Each number is 500 + 40 x the weight over its row's rms, rounded and kept within 0 to 999. Layers, rows and columns count from 0. Numbers have three digits each. The size before them is the row's rms in percent of the matrix's.

# q: layer 3 attention query, 512x512, rms 0.0226, rows 118-127, columns 256-383
# k: layer 3 attention key, 512x512, rms 0.0222, rows 118-127, columns 256-383
# v: layer 3 attention value, 512x512, rms 0.0199, rows 64-78, columns 256-383
# o: layer 3 attention output (transposed), 512x512, rms 0.0205, rows 64-77, columns 256-383
q118 104:452531459508527455421520465494482444562489505456479549478518532530462501527484504475487535484510423432524527484501547465495539450445517503404462431502494493538506504543549636400544473461489442472444506604495468483537537513556542574510507569517447503521562462514507495536447514522436427482460469485518506514491478487527447503506444486476455428503483499537449519520494549526462550565481
k118 106:543496534453525524536466512498531558542533520489442424488471494473517498526508474448493525514455582431505501463505419564495525500594560536560454490498544539474524607523469505548484566448459522500499545521460473514557532502504480534540475460492550523528467513574490484420605537524484506505486505512476496580486473479481513437542500521552554490512561494507491482507492486563459477537554
q119 098:542487551512577514533471503501527522555457455488513484494487514490532540535483455458489531510435440547483504443519570491502538465514508518525546461527503527452503546566457532444584532495431513524494517483444526506475560418420490545505466407405460501516508457554448536528518537536491487513487524471536544503476532499496490532560562490514533529491395445474463477454496522511441499513543
k119 102:504482457449473378543471514533484489442535519506501457565467461475546404506497446488440504524505427459508469514500463444496542542549564499528573513498487486519520508511515486418479513550504487495471470464534424541545490521451521458509493514506538434548519478498477502456503563495429585434460431513500492524454460476469489449486458509492497523500540491537556461415422497565541559472547
q120 108:583496429543535435513474501536478505461539579435521519457495476527479450587466544527497527515503481418405539456488505536483511470509487469503489452471516488482531515602493552520538469492440505544472531616539534543513530488439514542419441444529500520483511448517493566550470494433467436445459443485513539541526578499553507550514519568427579424482514508538503503591535475438574505495476
k120 109:500479459460549488540486488464550480492478509512492452478515511454553549524546490482546453527554577444535478397559495460529556466490473557540448497480459539558469536429464492417520543457532513493552561500498496469516492501493535548565514508458555493439570501496460484517538519505475502466447480547511484448522439592452559461518434528540539446497477537505574470462459509565443527547434
q121 096:503530493505449502508512433535446453488512504504529435484497503456510496509522487548488547543526459545516464517524462496507501554470412452491527524527513417447577455480528483621505470478583464466512495534490526565447467556461544440538487465554450532455444531517525447371545548581548536476475489527511484517502473463506499466475514543521464494499497539478493500466495473478560466505521
k121 095:477516502459507432496467500447454482507445490515409534448513537464544545516481518538485517536538548450562498534467556533541517520490482528470487455506437537496514525485444511484452524461431555521582515449567446468540523447547492494456504585589529537541495496503479511504469506480520434508532460461461546513567542529569503492463513489481551359509443507542464476423530513479416487482510
q122 101:570541496575531461459447507506558446564439467482531569416450468576430457491516436493516549529518500476530533475503494497437503484512511559474517491520553481501482516530513512479486512481511502541471417430482431494511444505472467571470506597411495431503476462428541564558502549449449479485516487495526443527558473541425503484492519512452460508455539422530458407515536487544487531508414
k122 101:482529474472559514518578509480497507442541557481530449539455475451443486475502503497530467480513491509482539525496465506470476503426452395503488487535483551477548546477514543476446503517508541522431545578488481502470565517479520475506514590522540522537493468560531502446455505499466528522532546472461510502457413497471516453533567536496542447533523535540544480551549502469433541540544
q123 105:450500498523478523493564536435476523503438498512542561425472483454545534422520479472470500502480504511439427447491511515463517472468499513477584519466484524531514497523408518554530568490541508600390516534444467523551525464525464454456470550485470487568498538575463531577514531529532458530549472530431442483490526528538557447512482473550569496499536460578465468544526476464458562510510
k123 108:532500565484499515546433469507504535483514461486479486536537472500485433592538506539519555550488557559537505585479464491459439581512493453568430532394527450514532563453539524549556502492481425438565448447472537490539473475486550427541528536542550554492560473470558435470469524478541500505487431459500482492483515501547504466505590475447446519411504494449436493532430505503543537484485
q124 102:421457563446496555446493531486528504495534506530428526474492550511537426497543565535491496525500552555530490541529500514511454504452521499513460434510484492511522485398526519476534444509500523456571429465553451482495468455517591421494530480577534485555483565526475530453453507585468539422527514489529482547533460478500459539508505448502440551524457464496547510467506515578520496485560
k124 105:448470433512484467431519453519502572460495457472576452495543534530508542503455535470490493448506496523485539498444511522542500492494492496503487524512503484464451439562459545498550531393540502521544524418572470505459505457518450563467447485477451504422410520478458562510547427520529538483477523476591495564566533492532484530501454486479534568573543436451569509475552504524506545479520
q125 098:434497505459511471459470483533494505502509449547600481481559529512450459524449492477554498518522545452544474458451500519486478442458531510501549438481466559478514523490445558404532413564449499470489474566542491423500565421489531465452535499461450541532543475500507481550494581562436502518464545488535537493474472498566516500529468508487532495552528485497577541577543511446529531521562
k125 100:451563428541503474509567462527521524473557522475506455499532527553505451534472476479445444503519547522478525429477427477462543520570560478525377567482480463500473531503577440473432551488453492488461479518453553520427450466533450498531513497463638447469516519501484564497529466529524542513491465485508515582542443468478494544498525539500511534488466549526518531550463609557538472504518
q126 108:526473455481469500562462526512545561438481491514435490478516479521493510541479578492470466554539603457571514467488447525444413420479488420518505531456510522512481487429522534469439479517512502444506504487577516478484492515538558524382560520574532486433460432542475557535442523520464560530492490415517497537570564520497528533492526437444464491539467477541514569475495465464516568492474
k126 110:470468472507573567480455418452487453493464554452536548504546451509500472448465495516534509528468486513477509501548503464501493441513473435488505531521490464482488525563432506470518500515496517524479550502440524449457511473502543526513548581484497541474432530556508470439538436486547532448478541534555514494515488445531550497507437520478536541492548528507485489528621545496505505497457
q127 100:478558531514546504473522495559443526506517440537436517506511546511532483562438474456500495537474561529524536590479488558478431526506458533450540444475554495520538461378570450453503516492390587569499446501513563498421459465509423509462429515509505503470532479538472523565439533501503475440479475540518520496461588510438525488483509554504524536530591476490489528509560495412535536536499
k127 104:474484522578540452496525489471448542581551532493476543525454537540510509472545482502442486444475515520399489473522488457535542515510500502531490548437490494556540461485509356563492566429540536608514511487485540541554520480521517534516529427462443474530525578488508467447472482573513525450451541584570455500516445562537492549478498517561502508470468507474509483441509553480434517528517
v64 131:497465509507587539539478527532473534478485431570509507460514544505440501576432490550494475525474500497470523439460473546521598513507496496473563477491487513409476420551470529552401513427527472538531468517581528494504472540455541534524437525417467469540493455538529529492576500440430486458447512560541501489543533450520517556485464447516499494587504426480492529545522525472564501509507
o64 119:484480484572514528516544532429532486502502459339491528498518504487491516518500562436499536531513493472487530587481412471477499524535486489486543414531469492528507458570479529491463464479525504496497419479457492454415437493451431526437497509521457536462527459535453458462495514503527514496492457512513496564495488516518470551456474578557553459483573421494477520537534550489571534509486
v65 124:539536484531497498463502498552507540542508492514457482443572490460425484504486607542473540498486439518522481566484586510499533518467459491519465497529535489493451517482534498519583521519474555461586541560460451501456559518497476482430433576555520523408477477516472495450507514516478533469556445442483520563469491461437476486593487449529492499436472533473455479482469471500458491472572
o65 113:520518515537469427479504460497438498588550478572477513504423512512440485510507400540546488412533491488494454512508446610531560467507513506451593553548478533480458495458520452485511504543526498503465481566412464516448471463430431513568513482461567515504528512435547579509522576490470502526487542431512581447455536447498522453495489446531439518466459499452450445542447412497513471487471
v66 123:408431518502543458530464521483448519437504554522460612481467508497443499514473443534531526507519497497462578484485531546449479485533459506434547517518489494456465452528536588515418522499472482474500499492511454483523418504490444521502419462465559523598494517503502503479546520475499521499514449488542539452465517448505517557478489503417529535562500466486474460532589536504546601507509
o66 118:405528485488509545473492512506479536486449504480492474445560509488412549483498420465476475575450598535543525529491468407393457508519533457507482520547485442511467484494502551556472504511545488550497450492494494541431468523503522506450527493536463489479522511542568537491517530448516601521480472512519490546511480492550445497470503514532475448514490454542557526543494480485542493492555
v67 122:536564564563536519565533453465495523475499507423563530493452540549478474601536543561578511503499491533533476470532522521447501531544471486470500479523533482491529500585564470593523500590482499452490485413470486442491530542440597477462513547525529534549497556463453473494527546473552454510432557465481476500494427482555586485457570475513445454497495471535523518554398497494544518497522
o67 113:504516487495469470526439496448469515479515536480502526479492542620542482555470431459528499505578550543485500493523499474485486466455518426405492511550507465519424462551555506459448498523515418518496544512497440488507552536474607502485486569617569524538490448550530523503524477518544540461486528463456489560508497537596573547453490489468522484504479499607518541514483489454584513503487
v68 153:476459435530599541447482508548504529477453475525481458498516472470492484479466529492506560502486492500507522469495512468430534507408490508561477508531608503480529482452518611558556528443442498501578487541541504536496539584463488489541479489533510522378443458530483534484464515486453539465514459532505452518563516512473499506550388486482475545529516461466477474472505474471479533492480
o68 143:511519513508542433497538453541508466507456428503535460497543509416495514501536521555522476519530490472511514496468428519557551522476545516474566430475465542521567510555479432507492522519509522489466454519442484531391457488449377473491526558451541531569513529528536395502549487514452500459498468504532538479473444503460516517506441444586539527479499469493438449527496473483502509477534
v69 111:489529446508444459613505527478542499558561455500476464468489448513434480439516496496539521504513499613507538580556505478442566515513473499454432542500480495461465541557502497529531433488552477460533516475510438512528569499545568514517395435485516464528526486515498515472553489565510485527472550400519571513538500570485532492467503399450472502511495529419456488517461440504490447514476
o69 107:505481523488526567539508484489535514459491497521543435425554548528493473505454462472446545551471510501545478497479505488548496489537514462524496519435491551485488521449514428399507540505434508521513479535565500501407499520493576568560534570506550461486478470526490462504457519458556532508460568495490484504515576513449480552442604539545517500572477498492480528486555568473549515523496
v70 099:482492564506528470548473490447446462450504466509476534499518534534420574522475466552496519459540512508535548486492515517533454520463501489490535493519491508479463445491497540497378473482481535522483422521528515417479464484521454514433526519459449513563486463534430506524506474488503549477474477530519467464526466397542437506507542540460533478471461490555588506555522571474479612500470
o70 092:442527492553480566534525557492477531582476495412529520441442492510447478526450531497538453478538522543467545532533492475442476457566500446465526505533492467509434504582498569546462407568584464543485509519505475541516533488425489536468522453515420520511575411485520497495583487584457508501476446514476538527477432514575527493490457465458523447444513468549507457579492476488505411503555
v71 110:487492530505499468559533491456487441476471516517517489549571553539486574444468437487499456497531508455516529498540477421548452523495504512480550498489481538473493438535509499451350524479490507514488469541548524442510501476508492510456605524506434480553481467565450482532454464465499527516487457558489441496528519485485482484492541577481572490527433502478582472502556584469451579481456
o71 098:459520448534466542520567573502546523550494494435535526444403493505454514515446566560547502446483514513455495491499464471432494522540506503527487509504504480536488497537465563542530443541533503510497515508573448568519531473464472536500551488477387537514583456458517487535543498545468471466502440516509486484487422519557492463536490475460483436411515487510479439507515482489440415522534
v72 094:482554472468521451480485549515540470547523501530458440465473432473511453446511556436459550452523487504414536547471528461484527493514437504523425517552494506528512529478468541480572464478503437505513540487483435571511504553481497482546434430527503487419456518521511538482488489584490568525556515444461575504458492528445499487434459472493479487486515507477450487465468406506459435501530
o72 096:486501546464549514515502467543500499403491510576537504503562509500522494525549484505452507546423507488540468423445571540544498523514497508515522496460527549493568528431479439427529603507370514505498496488513539485490492464528527532527499514509576460469468523524481456537468475450522479488449576527505522467522584441431492522457537480524512546572527530444494538444556516516475549526470
v73 128:514563450508602550550529481478522516501539423548458485430531515498402544507439528535496485519427472555478516547482556514493541510505432483480505503548504489424463453552512555565477489479474546513510462505475523436503596569507513502448438527463511501536517430545451524494534492494470510439458470465470548512583494474458581503500498452523427456543487395456500487533471476481518522497542
o73 119:466480566579497533530549543406532506569526459424552497456503480505481514548439491507478485503510463499493498578473407512489520470522500445443586482568481535509505507584539452471457458552472450550495483495480482459410446510449470539459557500529526510512508439555508418467533492545531503461486479486455526501433512509538478531405487508562533471490558456464478549548514558431600485529507
v74 149:483485469511504473559537507515540529520472502511442511565583484518417505494521452490523503545492486493593506536460526540507478552577508496539460508488519488514456556587465510526486529542431496480482485547467477492480437462533540483442453461464549535482575491510465517526460493466474516540468446472532538486496553442409488502332529517488531481478583598449501485556483504524485554497492
o74 138:509521514446450526525471499516502477519555519412498569380464515508415493524526449486499486465502502526501518505445521526506534537534511394574534611504473497445430506576495518494561440475501547565555494528561461453475503484454461578574514468477513455490558548457495533506536454506538506505502454475513508509489479538562525533515527484475511475448454477487462472578531484546434420573525
v75 121:581571472472405513414528461548481498526495496474492471504451504497568542571559568548502459492475533519493411535486484461534524514501516457526509509483514480511583569536508484561483518544460540465513544515516535478459543512562531435470534604533512507470443537483475486485495501526529495492448549534526526502509467536503527485482510566561424512427544490488543507529439500563537511404504
o75 109:537513551500438444519501510428516534447518522517495477539459549506553529580494540507443513448536452535477507460525542521525505474469496558504544531509520453508499494492574481497509526510434516485452549526519444481584513498505578521512536554508543502524453503487445480479449471507513447500536467524469484492437505513534585507463512579449476526547475502484510539494469537483526499489514
v76 127:437450491447568560488537504456537501464473573484530533608437483540534477543517425471562487526488527461529541465550452531479510506521581507534476495547529521520480526503473494531507464500482539514411439485480562491575407511525490508572521506481482518502555501454500558570446471458469434503435507539502487517569527472504507494426482525486498528534590512519471523490517481519563560538432
o76 121:500523459448493531498468504510591430497454498483539512507571441434517494447554549440485443551542526496484578496508550436489493538442497420529457441484505488464536477562499507537487425469550495521575551442563517442528480551523480499449487506554462499534512552488543404447543507525474540474510425501479456566526458609483467521537518505452559522551547515562459516507562572523508473473536
v77 143:497505477461510481543592477507466582551549450478511504463522510497491532514478449515499466574505547576522433534491515490492451539546458483454488503454494468459540561624546490530500484520539545532515480510485501524514558465528491498474475541460499498518510450534548501520549490443523412499420599412576496510524468522577537518495560433555464476428518433432523534545483495530515555430517
o77 136:486447557543484523517538533411491520477554463460532506481513453515488495540454397547499532552481457530518500495496481521441537457543494502509505561484453470534417533563517445480512476472500547523456484583505477496507446481508546564534554498518507477503526445551477496563460491508565513480473484459494472558486507536550570540415494530519510480505514477465379487509499489488569437479528
v78 137:506459480547599523449431565490455516486509448515504536554473467456540489557477524560462508480514475435537483476441467524506479476470513509557527489542514495526557464450449554478466535485447469505492428511529539520513477522479527524491509556474439514465489487510455483564407480474510567483498478559401352494560560444487429504463530527490484468482510542552583484510463509481439554528432